Weights of a small GPT-style language model, trained from scratch on English Wikipedia.
Size: 11 layers, vocabulary 2930, 1.35M parameters.
Each number is 50 + 10 x the weight over its row's rms, rounded and kept within 0 to 99. Layers, rows and columns count from 0. The size before them is the row's rms in percent of the matrix's.

# layer 6 attention value, 64x64, rms 0.328, rows 18-40, columns 0-63
087:53 37 41 49 55 37 45 39 56 52 54 49 51 68 70 65 49 39 33 44 51 43 49 70 47 38 61 36 56 62 35 39 61 54 37 49 51 35 41 50 33 58 63 52 24 53 54 42 44 39 53 59 49 40 56 50 39 53 43 53 50 36 45 64
084:49 41 50 46 41 54 62 52 39 65 44 51 61 62 41 48 50 49 25 45 60 50 41 47 33 49 50 45 69 46 46 42 51 43 56 51 50 52 39 47 51 35 27 66 50 33 53 61 56 49 44 51 39 36 66 58 55 44 58 62 33 52 52 22
080:29 55 45 57 63 44 61 44 48 37 68 44 45 39 49 57 59 54 31 62 58 49 49 51 58 59 62 56 52 70 45 33 48 53 36 42 44 73 44 56 56 29 47 47 33 58 61 48 45 43 47 50 47 55 70 53 44 45 61 48 67 62 50 55
090:30 68 55 26 60 45 50 40 50 58 53 38 63 65 40 69 50 61 47 24 41 55 44 47 40 47 58 42 52 45 46 52 48 57 47 55 46 33 44 54 71 52 73 49 64 49 48 59 58 31 49 50 45 49 39 37 43 52 51 50 47 47 41 47
087:47 55 37 62 53 45 63 51 47 42 66 56 42 50 56 55 48 46 46 60 52 61 53 36 39 43 43 56 62 47 45 57 46 50 72 58 35 47 47 79 53 58 58 45 54 24 39 59 47 43 48 57 25 41 67 65 50 56 51 55 50 66 51 41
108:39 47 48 41 44 58 37 40 64 29 44 48 35 48 34 52 41 65 38 47 60 57 64 66 50 40 56 55 54 40 45 67 43 37 44 47 37 59 48 35 56 44 41 45 49 66 44 37 63 55 37 31 51 47 52 62 37 63 46 52 58 54 35 45
088:58 37 55 53 70 39 41 54 53 45 36 38 48 56 58 70 62 62 43 36 53 47 41 41 52 40 38 50 59 36 34 46 40 55 38 73 42 57 47 46 44 44 43 64 55 50 58 49 49 54 43 44 49 52 55 36 40 66 53 62 59 37 62 27
127:55 34 60 40 56 58 47 53 38 56 52 45 67 43 51 26 43 41 63 47 36 38 36 29 48 54 26 51 47 41 44 51 50 58 48 36 61 36 38 55 55 44 57 55 48 33 68 60 40 33 60 49 51 48 61 44 50 57 64 60 45 56 49 53
083:35 57 44 54 46 40 45 35 55 47 60 61 40 35 58 63 26 40 50 54 48 56 50 54 64 51 42 44 52 63 52 56 49 49 40 60 45 44 44 64 62 46 44 49 37 44 44 58 39 64 38 53 40 38 51 49 68 38 28 24 51 62 62 41
101:44 47 43 62 55 72 49 43 40 51 42 55 55 74 50 54 50 54 26 46 53 50 51 41 56 65 46 50 52 49 55 56 39 49 41 60 27 47 39 56 57 52 47 66 47 57 62 64 50 50 37 62 48 37 50 69 38 44 39 62 46 68 45 30
093:53 34 42 67 47 53 61 58 59 53 63 53 40 57 44 62 46 60 47 59 53 46 50 56 44 41 60 37 40 43 56 55 49 31 75 49 53 58 58 42 59 39 60 63 52 54 37 40 55 43 62 40 44 56 49 40 55 42 55 19 46 28 58 40
089:44 47 52 54 50 52 45 39 66 32 45 49 35 73 55 49 38 54 55 64 31 47 40 40 56 54 46 64 47 45 41 39 49 51 43 56 49 47 48 57 46 58 47 78 43 48 57 59 55 52 45 59 53 37 40 51 61 38 16 34 55 56 50 48
095:50 53 48 43 62 36 52 41 38 51 40 54 62 52 64 53 59 44 35 38 47 41 44 41 68 52 45 50 63 49 61 32 54 54 35 40 42 39 34 69 48 66 51 54 63 51 50 72 37 58 48 58 44 56 66 41 46 33 56 53 68 46 38 54
088:46 72 57 61 49 46 61 46 60 48 65 34 76 43 39 55 53 48 68 59 56 39 60 64 61 65 53 48 53 40 60 46 54 43 61 57 41 56 42 42 66 58 53 58 29 38 48 45 54 56 52 46 43 46 59 62 37 44 52 34 41 36 51 43
104:37 55 64 31 70 39 37 42 71 42 46 55 57 47 62 57 52 61 48 60 64 57 62 46 73 47 55 48 58 55 40 47 44 50 57 49 62 68 63 43 49 47 49 47 55 66 32 52 40 54 38 49 42 53 60 40 41 47 45 66 65 46 37 57
101:44 56 49 37 63 49 37 41 61 59 58 41 41 50 49 36 57 37 48 26 67 57 53 50 48 35 39 35 68 53 54 37 61 34 46 32 40 50 45 72 45 47 45 48 54 47 70 52 58 62 38 55 50 67 57 57 47 56 40 50 61 43 51 45
111:54 50 68 35 40 42 45 53 42 53 57 59 55 68 44 59 41 47 54 71 60 33 40 41 56 61 44 36 53 60 42 48 55 58 46 49 49 49 48 64 57 69 41 48 62 38 66 53 52 36 39 42 26 43 59 42 43 35 37 58 61 62 53 48
104:45 63 61 39 57 49 42 56 65 36 52 67 51 58 48 46 43 44 34 64 45 62 47 51 58 38 43 35 27 58 47 61 35 60 53 33 51 36 42 55 45 64 50 56 43 67 39 46 36 42 43 61 51 63 50 73 53 62 40 52 56 46 57 47
120:59 65 55 49 56 31 60 41 61 48 54 54 50 65 51 61 46 51 38 46 61 48 53 58 40 41 56 40 69 63 65 51 47 58 51 48 45 49 52 56 57 49 54 47 52 69 50 64 65 50 60 38 40 46 60 40 18 67 28 38 49 53 55 50
105:30 49 53 51 53 57 47 63 37 54 44 77 40 39 59 51 55 30 46 40 38 56 54 42 44 61 48 63 52 33 44 49 43 41 42 36 59 63 47 57 41 46 51 60 37 47 54 73 50 48 61 54 68 56 67 56 65 41 44 40 55 43 47 45
094:59 60 57 70 56 50 50 46 40 41 61 49 42 58 57 48 39 50 52 51 69 30 54 59 54 43 44 45 73 56 67 43 42 71 51 54 64 47 62 56 58 40 39 38 53 43 57 70 52 39 51 43 57 42 46 44 43 66 54 42 54 76 50 54
102:54 53 48 41 41 50 41 66 59 67 64 35 53 42 38 51 58 43 66 50 59 66 50 64 46 45 38 42 43 55 52 42 44 36 50 51 46 72 33 31 35 56 54 48 48 39 57 40 59 45 53 51 67 37 43 50 29 50 64 63 54 42 57 57
104:62 44 37 49 59 69 36 52 38 45 46 38 52 41 46 37 64 63 52 44 55 57 70 56 37 53 58 61 40 48 38 48 65 48 62 52 48 44 36 62 60 40 45 64 56 40 56 38 54 67 49 51 64 41 47 59 42 80 44 48 40 56 49 47
# layer 6 attention output (transposed), 64x64, rms 0.28, rows 18-39, columns 0-63
084:54 46 41 52 47 54 42 50 39 56 53 50 47 43 43 59 34 42 36 57 62 54 41 37 43 39 42 48 59 55 63 52 36 48 50 29 47 28 45 47 23 51 52 61 52 46 66 54 29 40 56 62 58 49 63 58 33 51 52 50 62 55 28 60
089:59 63 54 34 33 40 43 47 27 49 35 48 50 56 48 34 31 42 51 55 65 46 48 59 42 45 41 40 53 59 53 51 54 43 54 46 52 55 48 43 54 62 42 59 44 46 54 53 49 44 34 49 53 39 77 43 61 27 38 61 61 69 50 51
088:29 34 54 35 60 49 48 48 48 45 43 46 34 37 52 44 53 52 42 37 57 51 60 44 52 44 53 63 43 65 69 42 65 51 47 47 52 57 57 46 65 41 41 53 35 59 56 38 47 48 41 51 61 55 66 31 54 48 74 52 43 55 51 75
101:42 62 64 44 44 48 53 45 54 45 44 31 55 62 42 40 51 61 41 38 59 65 56 50 51 43 63 58 41 56 39 50 28 51 49 48 61 45 70 58 60 40 55 53 54 61 50 41 29 31 64 48 65 37 37 55 59 39 60 59 49 32 59 43
095:53 49 39 50 56 38 57 39 39 40 28 46 61 56 59 68 60 62 37 48 44 59 44 48 51 64 60 41 54 59 24 61 36 64 52 56 64 50 37 64 43 45 51 35 40 41 58 40 65 60 64 42 47 55 44 61 53 53 46 35 45 53 48 61
091:61 34 58 50 33 43 38 49 53 56 56 57 65 61 45 44 33 55 60 51 52 67 70 40 42 34 40 44 57 47 51 54 50 32 42 54 60 56 57 39 53 37 41 45 31 38 61 45 52 64 71 43 39 42 56 50 62 42 58 61 51 55 41 62
114:53 56 49 44 42 64 39 47 44 38 59 51 37 54 39 43 34 58 36 54 58 44 49 56 34 56 31 63 48 71 43 34 58 47 42 52 28 48 40 58 53 49 62 48 60 37 47 39 49 45 62 54 53 57 59 46 58 21 59 48 66 51 58 56
092:64 42 65 44 60 31 47 68 45 59 47 54 40 60 66 51 45 47 70 27 52 36 50 38 38 58 47 29 47 50 48 55 45 68 60 49 58 54 53 50 53 62 70 55 57 52 59 55 50 56 51 53 53 56 42 39 38 37 50 63 52 47 60 68
093:54 62 60 45 54 48 38 56 48 33 41 53 36 49 53 51 48 52 60 52 47 69 43 50 34 56 65 58 50 56 51 58 63 38 50 56 47 54 61 47 69 52 41 61 55 43 46 66 51 59 46 84 44 50 48 56 33 41 41 31 58 51 66 36
090:51 37 61 55 53 68 53 40 35 51 54 60 53 58 61 46 49 37 22 37 51 58 48 29 68 34 57 43 49 44 44 37 36 57 45 69 51 41 34 63 42 53 38 64 36 54 54 57 60 50 48 54 58 43 40 51 41 52 50 65 47 48 56 43
100:58 62 62 51 46 43 44 43 65 64 64 62 65 61 27 42 41 43 54 52 63 50 33 39 40 66 68 50 40 34 46 50 46 48 54 48 67 62 39 44 62 33 50 50 52 38 47 34 52 52 61 45 37 49 61 37 54 58 55 53 42 35 50 52
078:43 67 47 41 44 58 41 54 64 63 46 42 39 53 51 60 47 65 41 61 45 57 48 47 48 52 45 62 53 53 56 75 40 46 65 50 43 46 48 49 42 50 39 75 39 48 44 50 54 50 48 69 67 36 22 45 48 62 37 52 59 49 35 46
085:53 55 68 38 49 68 39 47 30 44 56 40 56 50 54 40 52 46 38 51 53 39 50 34 60 59 59 48 71 35 42 52 52 52 41 55 51 61 63 43 44 65 41 55 61 55 40 60 55 43 47 60 33 56 46 33 56 43 33 34 64 68 55 53
096:49 36 65 77 57 28 50 60 49 34 41 41 45 34 62 29 40 52 53 48 55 55 65 56 43 49 56 59 46 41 46 40 47 71 56 41 36 56 42 44 56 50 50 63 42 70 50 54 38 54 35 63 49 40 54 51 50 48 48 47 51 59 40 43
115:45 39 48 61 57 53 43 49 55 64 47 42 56 49 61 29 57 47 48 66 67 61 53 24 60 51 54 65 53 48 57 43 26 69 59 29 51 61 49 45 51 42 52 35 54 42 40 50 40 55 57 48 40 48 34 32 55 46 39 58 55 49 48 58
099:35 41 60 59 31 40 59 41 59 62 47 48 72 50 45 50 45 57 66 40 61 51 32 60 37 50 49 57 42 42 57 57 60 53 46 37 54 62 29 69 66 45 44 54 42 40 47 71 44 53 50 55 52 55 46 38 61 62 49 52 60 45 43 33
150:40 63 69 44 43 52 50 34 57 60 48 66 60 44 50 63 55 30 57 51 60 38 53 49 61 55 33 43 47 54 38 40 57 38 54 57 46 51 40 49 56 64 65 44 40 69 68 42 36 52 45 53 34 58 53 62 54 36 44 45 44 47 63 32
130:42 48 63 55 55 45 64 55 64 34 46 48 42 38 47 46 37 48 44 60 36 42 40 39 52 62 45 56 47 43 55 56 58 57 43 37 50 43 25 57 59 55 50 34 38 62 44 54 65 56 58 62 66 39 46 49 56 44 75 48 55 44 32 68
115:40 51 56 38 43 44 59 23 56 36 46 60 51 62 51 57 39 35 43 33 42 55 40 37 44 46 52 22 52 42 58 57 47 59 54 43 68 35 48 32 58 56 61 42 46 49 59 62 45 51 65 41 43 38 54 54 52 48 66 46 55 51 57 61
101:42 45 46 50 56 67 51 56 41 64 45 61 65 46 28 65 53 26 53 42 51 64 44 57 40 54 29 60 52 30 54 52 37 38 44 57 51 69 51 44 41 45 37 60 38 55 54 56 44 33 56 38 52 47 55 63 47 50 38 43 47 37 53 39
094:46 75 56 47 64 57 41 61 50 44 51 50 34 69 37 45 53 32 41 49 63 50 47 45 49 53 39 39 51 38 38 45 22 48 32 39 56 52 60 58 46 48 34 35 54 42 54 53 52 54 55 65 51 57 52 40 42 58 48 46 69 59 46 38
122:46 53 45 66 37 55 39 46 50 40 47 45 59 47 32 51 47 66 41 49 62 50 68 49 36 38 59 52 45 39 49 32 61 39 72 49 53 47 61 38 48 51 39 60 44 25 46 37 38 47 62 58 65 58 56 55 49 49 63 47 59 59 43 31
# layer 6 attention query, 64x64, rms 0.272, rows 32-63, columns 0-63
095:59 61 29 72 37 44 70 62 61 36 49 40 52 65 53 44 61 58 57 42 53 51 34 53 62 52 58 43 42 51 45 50 56 57 48 40 54 40 43 55 56 45 52 45 59 61 66 48 37 49 53 26 59 59 39 40 55 43 39 47 64 29 51 47
103:46 55 54 36 62 64 37 49 42 43 36 48 59 61 47 46 47 61 48 45 37 57 59 47 51 65 44 46 45 60 44 60 34 59 59 58 51 68 75 46 51 69 34 33 55 49 49 24 46 39 47 61 61 43 47 46 58 56 44 34 48 63 48 56
114:38 62 60 50 69 44 47 64 47 40 47 63 54 53 68 35 63 61 62 39 43 56 55 41 42 62 43 40 31 62 48 47 35 37 53 42 47 68 56 52 52 52 47 43 60 72 55 36 44 50 58 44 52 47 61 44 58 57 47 49 27 68 48 47
102:73 37 42 44 51 51 55 46 55 53 56 25 27 50 53 42 37 43 47 56 56 34 38 34 71 58 46 56 48 55 47 60 41 69 60 43 48 47 57 73 50 53 53 41 46 54 44 50 55 40 61 31 44 50 54 40 59 50 46 31 52 57 48 44
089:54 47 61 41 41 54 42 43 50 63 42 46 38 48 59 59 54 61 57 50 58 47 59 58 45 61 42 40 47 48 51 47 20 61 68 42 43 70 45 59 38 65 36 57 57 42 51 45 60 47 46 67 58 52 45 37 64 41 43 51 48 70 32 38
114:51 54 57 48 46 39 37 66 56 57 53 56 41 40 25 48 51 52 42 57 45 36 54 81 47 52 47 51 49 57 59 70 36 61 58 42 40 54 27 48 56 50 47 54 42 58 50 61 40 50 47 47 59 59 39 53 49 50 41 41 81 50 46 45
110:57 40 64 65 57 48 55 51 50 69 33 61 55 35 53 51 64 50 59 36 46 48 51 48 61 63 55 48 67 34 52 44 42 48 43 51 46 74 42 59 59 47 52 36 64 51 53 56 51 59 38 65 36 53 55 46 45 21 46 58 62 41 54 62
102:42 48 50 43 43 47 39 54 38 49 51 62 49 40 43 67 38 54 65 55 63 54 74 52 34 39 58 58 41 39 45 48 38 44 40 51 41 59 74 59 58 41 55 61 51 30 43 64 62 43 57 31 43 56 51 46 30 43 53 42 53 40 43 52
121:40 45 48 40 59 67 38 44 44 38 42 47 54 51 53 38 43 58 50 40 32 53 51 48 65 53 44 40 45 63 47 50 27 46 53 53 63 55 72 41 58 61 42 36 56 51 57 21 48 41 52 48 62 50 60 42 62 59 44 33 39 62 54 62
104:45 44 67 33 39 40 33 66 55 62 45 47 55 33 27 40 38 58 42 48 48 40 58 56 30 33 37 55 52 56 50 66 37 52 67 51 55 53 30 39 54 49 54 58 48 56 48 54 45 62 51 66 54 47 46 65 58 40 52 48 55 56 41 48
121:56 56 66 43 57 38 56 70 53 59 46 52 38 56 29 40 46 55 59 50 52 39 52 61 47 53 41 42 42 47 38 62 21 64 70 41 60 61 30 51 58 38 63 54 46 56 55 52 42 62 46 53 47 69 48 57 58 46 40 41 58 57 47 48
116:50 48 55 53 49 28 54 57 55 54 41 50 40 54 63 53 51 44 48 49 46 47 50 68 57 53 50 49 54 59 46 62 37 71 59 41 54 56 22 61 50 55 46 43 40 33 44 49 54 59 54 37 47 44 50 41 71 59 51 41 80 67 39 37
122:54 31 43 49 42 32 63 61 70 57 50 47 46 53 37 38 32 58 44 44 42 59 52 34 46 46 41 39 52 72 46 63 47 58 51 47 68 43 37 58 47 34 57 49 56 37 52 46 41 55 53 34 46 56 53 65 57 58 43 39 55 61 34 36
088:45 51 58 59 59 56 35 51 48 26 48 42 52 63 39 62 59 39 44 73 44 58 47 57 62 50 64 81 66 50 53 47 31 56 58 65 43 51 31 56 46 55 40 55 60 51 52 40 64 64 47 46 57 43 43 54 54 47 56 51 50 41 52 37
103:39 60 67 53 53 53 44 42 54 47 43 68 41 51 34 50 59 42 33 72 39 55 31 59 63 61 46 60 56 46 27 64 43 61 46 53 59 51 43 44 52 51 47 47 49 37 63 31 42 48 52 32 37 45 47 42 56 56 64 37 45 45 53 55
112:51 48 51 29 54 63 42 35 49 57 52 56 61 48 42 53 52 36 48 50 51 47 43 45 49 58 45 39 48 43 49 58 35 24 53 56 76 50 42 66 62 56 55 56 74 63 49 54 46 43 49 62 44 55 43 60 76 50 64 46 52 34 51 51
099:37 38 37 45 56 35 51 72 68 37 36 54 37 35 43 46 50 57 60 54 64 52 51 62 48 64 39 63 58 45 41 43 63 50 49 45 51 49 62 42 56 72 58 40 53 53 49 25 55 53 47 53 44 46 52 47 64 33 51 59 50 41 37 43
097:53 55 52 47 54 36 53 44 64 33 44 40 49 47 57 48 48 56 46 55 51 55 62 43 56 68 67 35 46 56 56 54 46 55 37 33 33 49 42 70 53 43 38 42 56 41 55 56 44 41 50 60 58 79 71 35 58 51 57 65 45 46 62 42
115:56 41 55 43 47 65 43 43 60 50 47 45 55 52 55 63 56 61 37 48 40 40 63 55 53 42 56 51 45 34 27 44 67 63 56 70 54 40 47 45 61 41 58 29 75 52 53 33 56 37 41 39 46 60 53 57 66 51 56 58 54 48 42 39
103:41 41 62 42 56 35 59 43 48 48 56 48 50 61 46 40 47 43 49 56 45 42 57 32 46 45 37 38 56 47 40 58 44 71 51 50 53 37 45 54 76 68 71 69 55 56 41 59 42 58 35 53 41 56 58 64 39 45 53 71 41 41 51 45
109:64 45 42 48 40 49 57 48 55 62 63 54 48 63 41 49 45 45 51 74 37 46 56 64 50 47 34 69 57 37 55 52 41 62 57 34 67 55 50 66 42 36 53 52 57 49 30 63 47 31 51 61 44 37 55 48 63 67 61 62 48 53 47 55
099:50 71 50 52 45 44 72 42 40 52 49 46 55 43 31 42 55 50 58 55 50 38 51 50 62 28 49 50 36 28 55 47 53 50 57 39 55 53 46 42 47 52 52 48 54 55 42 43 54 43 48 41 55 65 67 40 59 51 86 52 61 69 53 49
088:34 44 55 44 56 58 54 54 46 53 45 60 60 49 55 41 45 45 53 59 43 35 41 40 57 62 48 50 37 63 37 25 64 50 71 37 36 59 72 67 47 37 54 57 46 36 66 50 52 53 44 53 42 44 55 51 71 48 54 59 51 45 49 34
103:51 41 40 63 54 49 60 36 58 71 66 42 56 56 37 44 61 52 37 51 49 51 42 45 46 53 60 53 69 54 47 39 46 37 52 28 45 47 65 45 56 39 57 62 49 46 55 44 78 52 70 59 45 66 52 67 53 35 49 52 40 46 47 57
102:60 62 56 50 58 39 71 55 62 49 53 38 31 45 42 62 52 59 28 43 65 32 40 55 55 47 52 55 61 54 52 47 55 40 57 58 48 63 56 57 45 48 60 50 49 74 57 57 59 44 38 58 38 61 65 48 37 47 66 33 55 46 63 59
108:42 54 52 45 79 41 42 57 29 42 49 54 58 62 38 35 51 71 56 39 47 67 49 53 46 38 48 51 47 64 44 28 51 54 65 42 31 52 60 49 49 43 49 28 54 51 51 46 57 43 62 55 46 36 51 39 43 62 60 55 48 46 45 40
107:51 65 63 49 37 42 42 45 67 64 44 35 50 70 48 68 33 65 55 35 35 49 41 47 49 74 38 56 40 45 52 62 56 47 44 61 46 52 65 50 59 44 42 69 45 59 48 43 54 46 65 60 49 59 59 58 50 54 46 57 57 58 39 55
105:41 56 47 33 50 41 54 60 52 44 38 41 56 51 59 52 34 56 51 44 30 39 43 53 42 37 61 54 47 48 51 51 25 78 37 53 54 49 49 37 58 49 56 40 41 45 52 55 57 39 49 52 62 61 49 39 74 65 45 37 59 42 40 64
102:40 44 48 51 47 48 42 39 53 32 68 55 63 45 60 36 65 41 69 54 25 45 42 45 38 42 48 47 38 38 53 50 46 36 51 56 39 58 66 43 61 46 60 44 39 62 61 58 55 41 51 39 48 44 34 25 50 52 54 57 43 54 61 60
109:55 59 51 39 44 54 45 59 64 53 46 37 35 40 33 52 44 38 58 41 62 49 47 55 54 44 49 44 28 48 48 55 45 46 34 40 45 56 58 50 58 55 35 43 46 51 60 33 37 32 75 50 54 40 51 63 51 34 24 62 46 38 51 50
106:42 43 46 38 62 59 50 65 48 76 69 56 53 58 54 65 59 48 65 49 68 29 53 53 41 55 47 36 42 34 50 42 62 52 62 54 43 43 35 53 54 39 46 49 44 61 67 51 60 62 46 60 39 50 50 43 46 64 56 46 35 56 57 64
102:67 56 56 54 55 49 50 63 56 45 60 48 53 50 57 61 48 41 47 54 61 57 62 43 54 46 51 47 33 40 40 41 47 61 62 49 41 50 51 55 45 71 39 31 32 45 41 58 44 73 61 58 31 72 59 57 58 53 73 35 49 44 48 51
# layer 6 attention key, 64x64, rms 0.275, rows 32-63, columns 0-63
109:53 58 73 60 46 32 63 46 37 52 65 60 50 48 42 51 31 55 59 51 47 33 42 41 40 51 55 33 40 36 45 47 54 55 69 34 53 61 37 57 48 28 62 53 53 50 50 53 39 40 68 49 54 60 39 48 51 43 54 45 54 69 46 57
104:49 38 33 52 49 65 49 56 65 45 44 48 46 61 51 53 62 39 51 58 41 62 75 52 56 54 45 69 52 66 56 48 54 48 54 76 30 40 62 47 46 63 37 56 43 51 38 39 63 51 50 54 38 43 56 49 46 70 62 56 46 38 58 48
090:49 38 58 58 46 42 39 21 44 40 63 46 44 65 45 61 42 67 52 64 37 53 48 32 57 55 49 53 62 46 74 57 45 55 53 49 36 48 60 50 49 61 37 59 35 44 38 63 63 46 61 45 48 44 35 47 60 52 65 37 57 56 47 50
139:36 49 65 51 57 30 49 57 67 44 51 37 43 50 47 37 47 57 50 58 35 64 59 53 36 58 43 38 61 74 60 70 35 52 59 47 34 54 57 53 47 56 43 56 41 46 40 53 36 57 59 50 50 40 35 58 42 53 49 56 65 54 35 36
115:55 50 50 53 33 54 38 43 60 54 40 55 44 39 68 52 63 32 50 53 57 51 52 66 53 54 49 67 55 55 47 43 41 65 64 43 38 38 55 59 39 67 62 44 46 46 44 44 52 18 52 58 51 63 50 36 49 51 64 44 55 44 37 32
131:58 65 30 44 67 67 40 59 64 52 49 56 56 42 44 70 62 56 55 57 48 65 70 54 58 58 52 50 49 56 57 45 41 52 34 61 50 56 52 42 56 66 31 46 37 52 57 36 67 53 45 50 45 51 62 56 47 60 58 52 33 40 69 51
098:48 53 45 66 55 66 60 66 47 40 49 58 46 44 33 51 58 39 47 46 70 64 61 67 47 60 41 53 39 49 36 64 57 42 42 45 49 38 65 51 46 55 42 49 57 52 43 52 30 51 49 45 63 44 59 54 60 34 56 54 50 76 40 36
099:61 30 60 46 55 37 49 21 58 56 35 52 65 48 41 51 38 44 69 58 39 59 49 37 52 48 39 55 47 44 37 47 34 52 55 54 39 54 58 71 54 58 56 38 60 33 54 46 45 51 55 61 57 47 43 67 62 50 58 68 42 49 50 42
074:70 71 24 39 53 70 61 61 68 57 50 49 48 44 49 67 62 40 44 50 62 49 56 43 43 61 48 55 31 34 43 42 43 57 56 52 49 26 37 54 54 45 55 38 60 39 47 49 48 53 53 43 55 56 53 49 52 59 46 50 45 33 57 50
102:34 28 70 67 42 36 55 46 35 46 60 40 49 65 50 21 51 59 53 63 36 52 39 47 53 54 55 43 58 64 60 56 58 33 52 47 40 65 60 48 48 47 43 61 52 47 32 54 59 52 46 56 49 49 39 52 52 45 56 57 58 65 38 51
155:24 32 56 56 36 46 55 50 39 54 48 47 46 58 52 25 43 50 43 54 43 43 54 61 52 41 46 47 59 64 52 63 70 37 48 42 44 49 49 47 48 44 43 62 51 50 49 53 53 73 38 60 33 33 41 48 48 49 51 61 63 57 37 29
090:50 42 42 41 39 57 57 47 36 35 59 34 27 51 48 51 47 59 50 36 62 53 33 25 36 60 49 67 34 38 48 53 41 36 63 58 55 46 57 63 47 51 47 63 48 58 43 56 36 62 57 41 52 58 66 53 58 46 37 45 60 56 46 51
122:74 44 40 55 52 59 55 43 39 58 42 55 59 49 53 67 54 47 48 53 72 45 41 49 58 56 50 59 49 37 54 37 64 46 46 45 64 41 45 30 43 49 65 44 71 44 36 61 54 42 47 54 39 49 38 45 45 53 35 54 30 36 65 63
127:51 63 40 37 56 66 63 55 60 59 47 64 64 49 49 76 47 54 44 54 69 57 54 46 54 41 50 63 51 36 45 43 52 57 46 48 69 58 46 55 50 35 52 41 64 46 59 20 49 45 37 56 43 56 57 56 65 38 54 51 37 50 58 62
099:61 39 66 47 56 52 46 50 70 47 55 49 29 37 51 40 39 66 65 63 55 43 35 47 44 47 59 48 41 61 70 49 40 44 42 32 67 40 58 48 55 41 53 40 62 67 53 44 62 53 41 55 41 57 61 52 54 48 62 57 53 58 46 30
101:52 50 78 56 62 64 52 69 46 46 63 36 42 50 49 44 66 55 38 50 53 49 58 58 46 63 64 72 59 40 61 43 59 58 51 51 47 52 66 64 38 50 54 46 61 38 47 48 50 57 45 58 49 60 43 47 56 45 40 68 63 39 68 39
102:45 57 52 62 45 25 38 68 47 68 39 41 62 27 58 39 64 42 64 50 52 54 56 36 71 50 56 54 56 54 32 53 51 56 37 48 60 50 65 57 57 40 56 60 55 56 37 39 46 63 53 42 51 44 45 52 51 58 66 51 39 55 50 45
091:48 49 83 49 52 58 54 51 38 57 51 41 60 48 52 52 53 52 37 56 46 46 34 56 33 46 70 50 32 54 56 64 52 57 47 59 31 57 44 57 57 59 52 63 40 52 45 62 49 52 55 27 50 56 33 68 61 57 65 40 46 54 43 55
091:44 60 61 55 62 38 46 50 52 45 74 59 57 36 42 43 48 56 64 45 43 33 56 42 53 63 45 49 44 53 61 44 56 41 63 53 62 68 53 44 29 52 66 50 48 48 54 42 51 66 42 60 41 47 50 45 68 66 59 38 56 57 58 25
106:61 55 51 55 54 49 35 57 63 40 57 59 56 45 59 63 65 46 30 43 49 44 47 49 56 39 45 64 47 48 34 38 52 55 54 63 39 29 57 35 55 41 64 43 51 43 64 57 62 47 40 47 54 14 50 64 53 56 40 45 50 53 60 51
098:49 44 48 67 67 50 69 44 41 38 47 60 29 54 62 46 54 56 50 53 53 67 40 30 43 37 51 45 66 39 51 44 37 54 56 45 27 37 46 52 41 43 56 45 56 43 51 41 59 64 44 50 30 57 34 45 42 50 60 50 49 44 60 33
091:56 57 58 57 26 27 67 56 49 48 43 63 49 42 61 49 41 50 52 55 54 50 57 43 42 48 50 75 35 45 55 59 56 63 45 44 36 68 49 57 42 42 50 57 26 58 47 59 71 55 32 54 45 43 50 31 49 49 58 50 52 56 50 52
090:44 57 58 50 57 45 40 44 47 27 43 59 48 66 46 46 54 47 43 41 60 48 29 60 72 38 56 76 64 66 42 65 41 47 39 73 51 50 49 61 52 45 62 48 52 52 35 41 52 46 50 41 70 49 43 52 54 42 52 47 46 40 46 48
093:54 46 52 47 69 56 54 53 39 42 35 25 58 63 50 52 48 60 53 51 52 69 67 56 45 30 47 55 57 59 54 51 50 42 61 66 49 35 48 50 57 56 56 30 40 43 46 55 54 59 32 29 44 48 49 33 57 39 58 42 55 61 46 34
107:32 50 54 33 51 47 51 52 39 38 57 50 49 25 46 48 64 65 47 56 57 60 47 67 62 45 45 49 46 32 51 56 74 39 44 37 48 55 28 51 51 62 51 48 51 64 47 49 51 44 38 37 40 47 48 36 52 45 70 71 55 53 52 46
096:46 47 48 64 62 39 50 54 64 41 25 53 58 72 51 26 42 40 47 54 39 47 35 60 70 34 41 44 47 31 40 54 51 58 49 60 56 58 58 53 52 63 43 47 39 44 53 51 63 44 42 55 56 53 43 60 52 33 62 46 45 46 38 62
102:58 62 50 38 47 60 30 56 41 46 58 46 63 56 35 55 50 56 61 28 51 60 54 44 38 44 52 49 57 34 47 42 46 55 60 39 45 57 52 62 40 44 43 32 46 61 42 63 50 46 42 41 54 44 29 72 41 58 51 44 67 42 69 39
096:38 51 67 55 36 38 49 50 51 47 66 64 45 78 42 59 63 38 55 64 43 49 47 49 47 50 28 49 55 43 40 51 54 56 63 50 41 57 64 39 65 46 47 45 37 43 60 38 44 35 65 52 39 46 52 51 33 36 55 54 46 60 65 54
087:56 47 49 43 40 56 40 40 54 70 58 45 47 70 57 50 50 69 59 46 60 42 48 42 57 56 36 66 52 36 62 50 58 55 51 51 39 42 65 48 51 54 45 71 45 39 43 30 71 55 54 59 52 36 41 71 48 43 67 47 52 54 36 54
105:61 44 35 52 44 49 51 61 68 47 46 51 62 47 45 64 57 46 63 49 53 42 50 37 36 58 63 50 49 59 64 37 63 38 29 58 62 46 54 52 37 62 53 65 53 53 54 61 25 42 59 62 38 45 29 56 49 43 55 63 57 55 55 36
103:50 31 58 60 47 48 57 52 43 49 38 66 30 37 51 50 48 47 32 62 47 51 53 57 64 53 41 50 59 45 46 38 63 34 48 54 60 50 49 61 63 77 47 48 49 60 37 43 42 47 34 44 51 39 64 57 45 70 39 36 64 61 55 46
098:50 43 44 60 56 40 65 56 57 66 43 56 42 42 44 69 56 26 48 66 40 52 33 71 39 62 48 61 65 40 66 53 55 62 54 47 48 64 34 48 34 53 52 32 56 68 46 45 57 48 46 47 53 50 49 42 47 54 67 45 47 59 46 51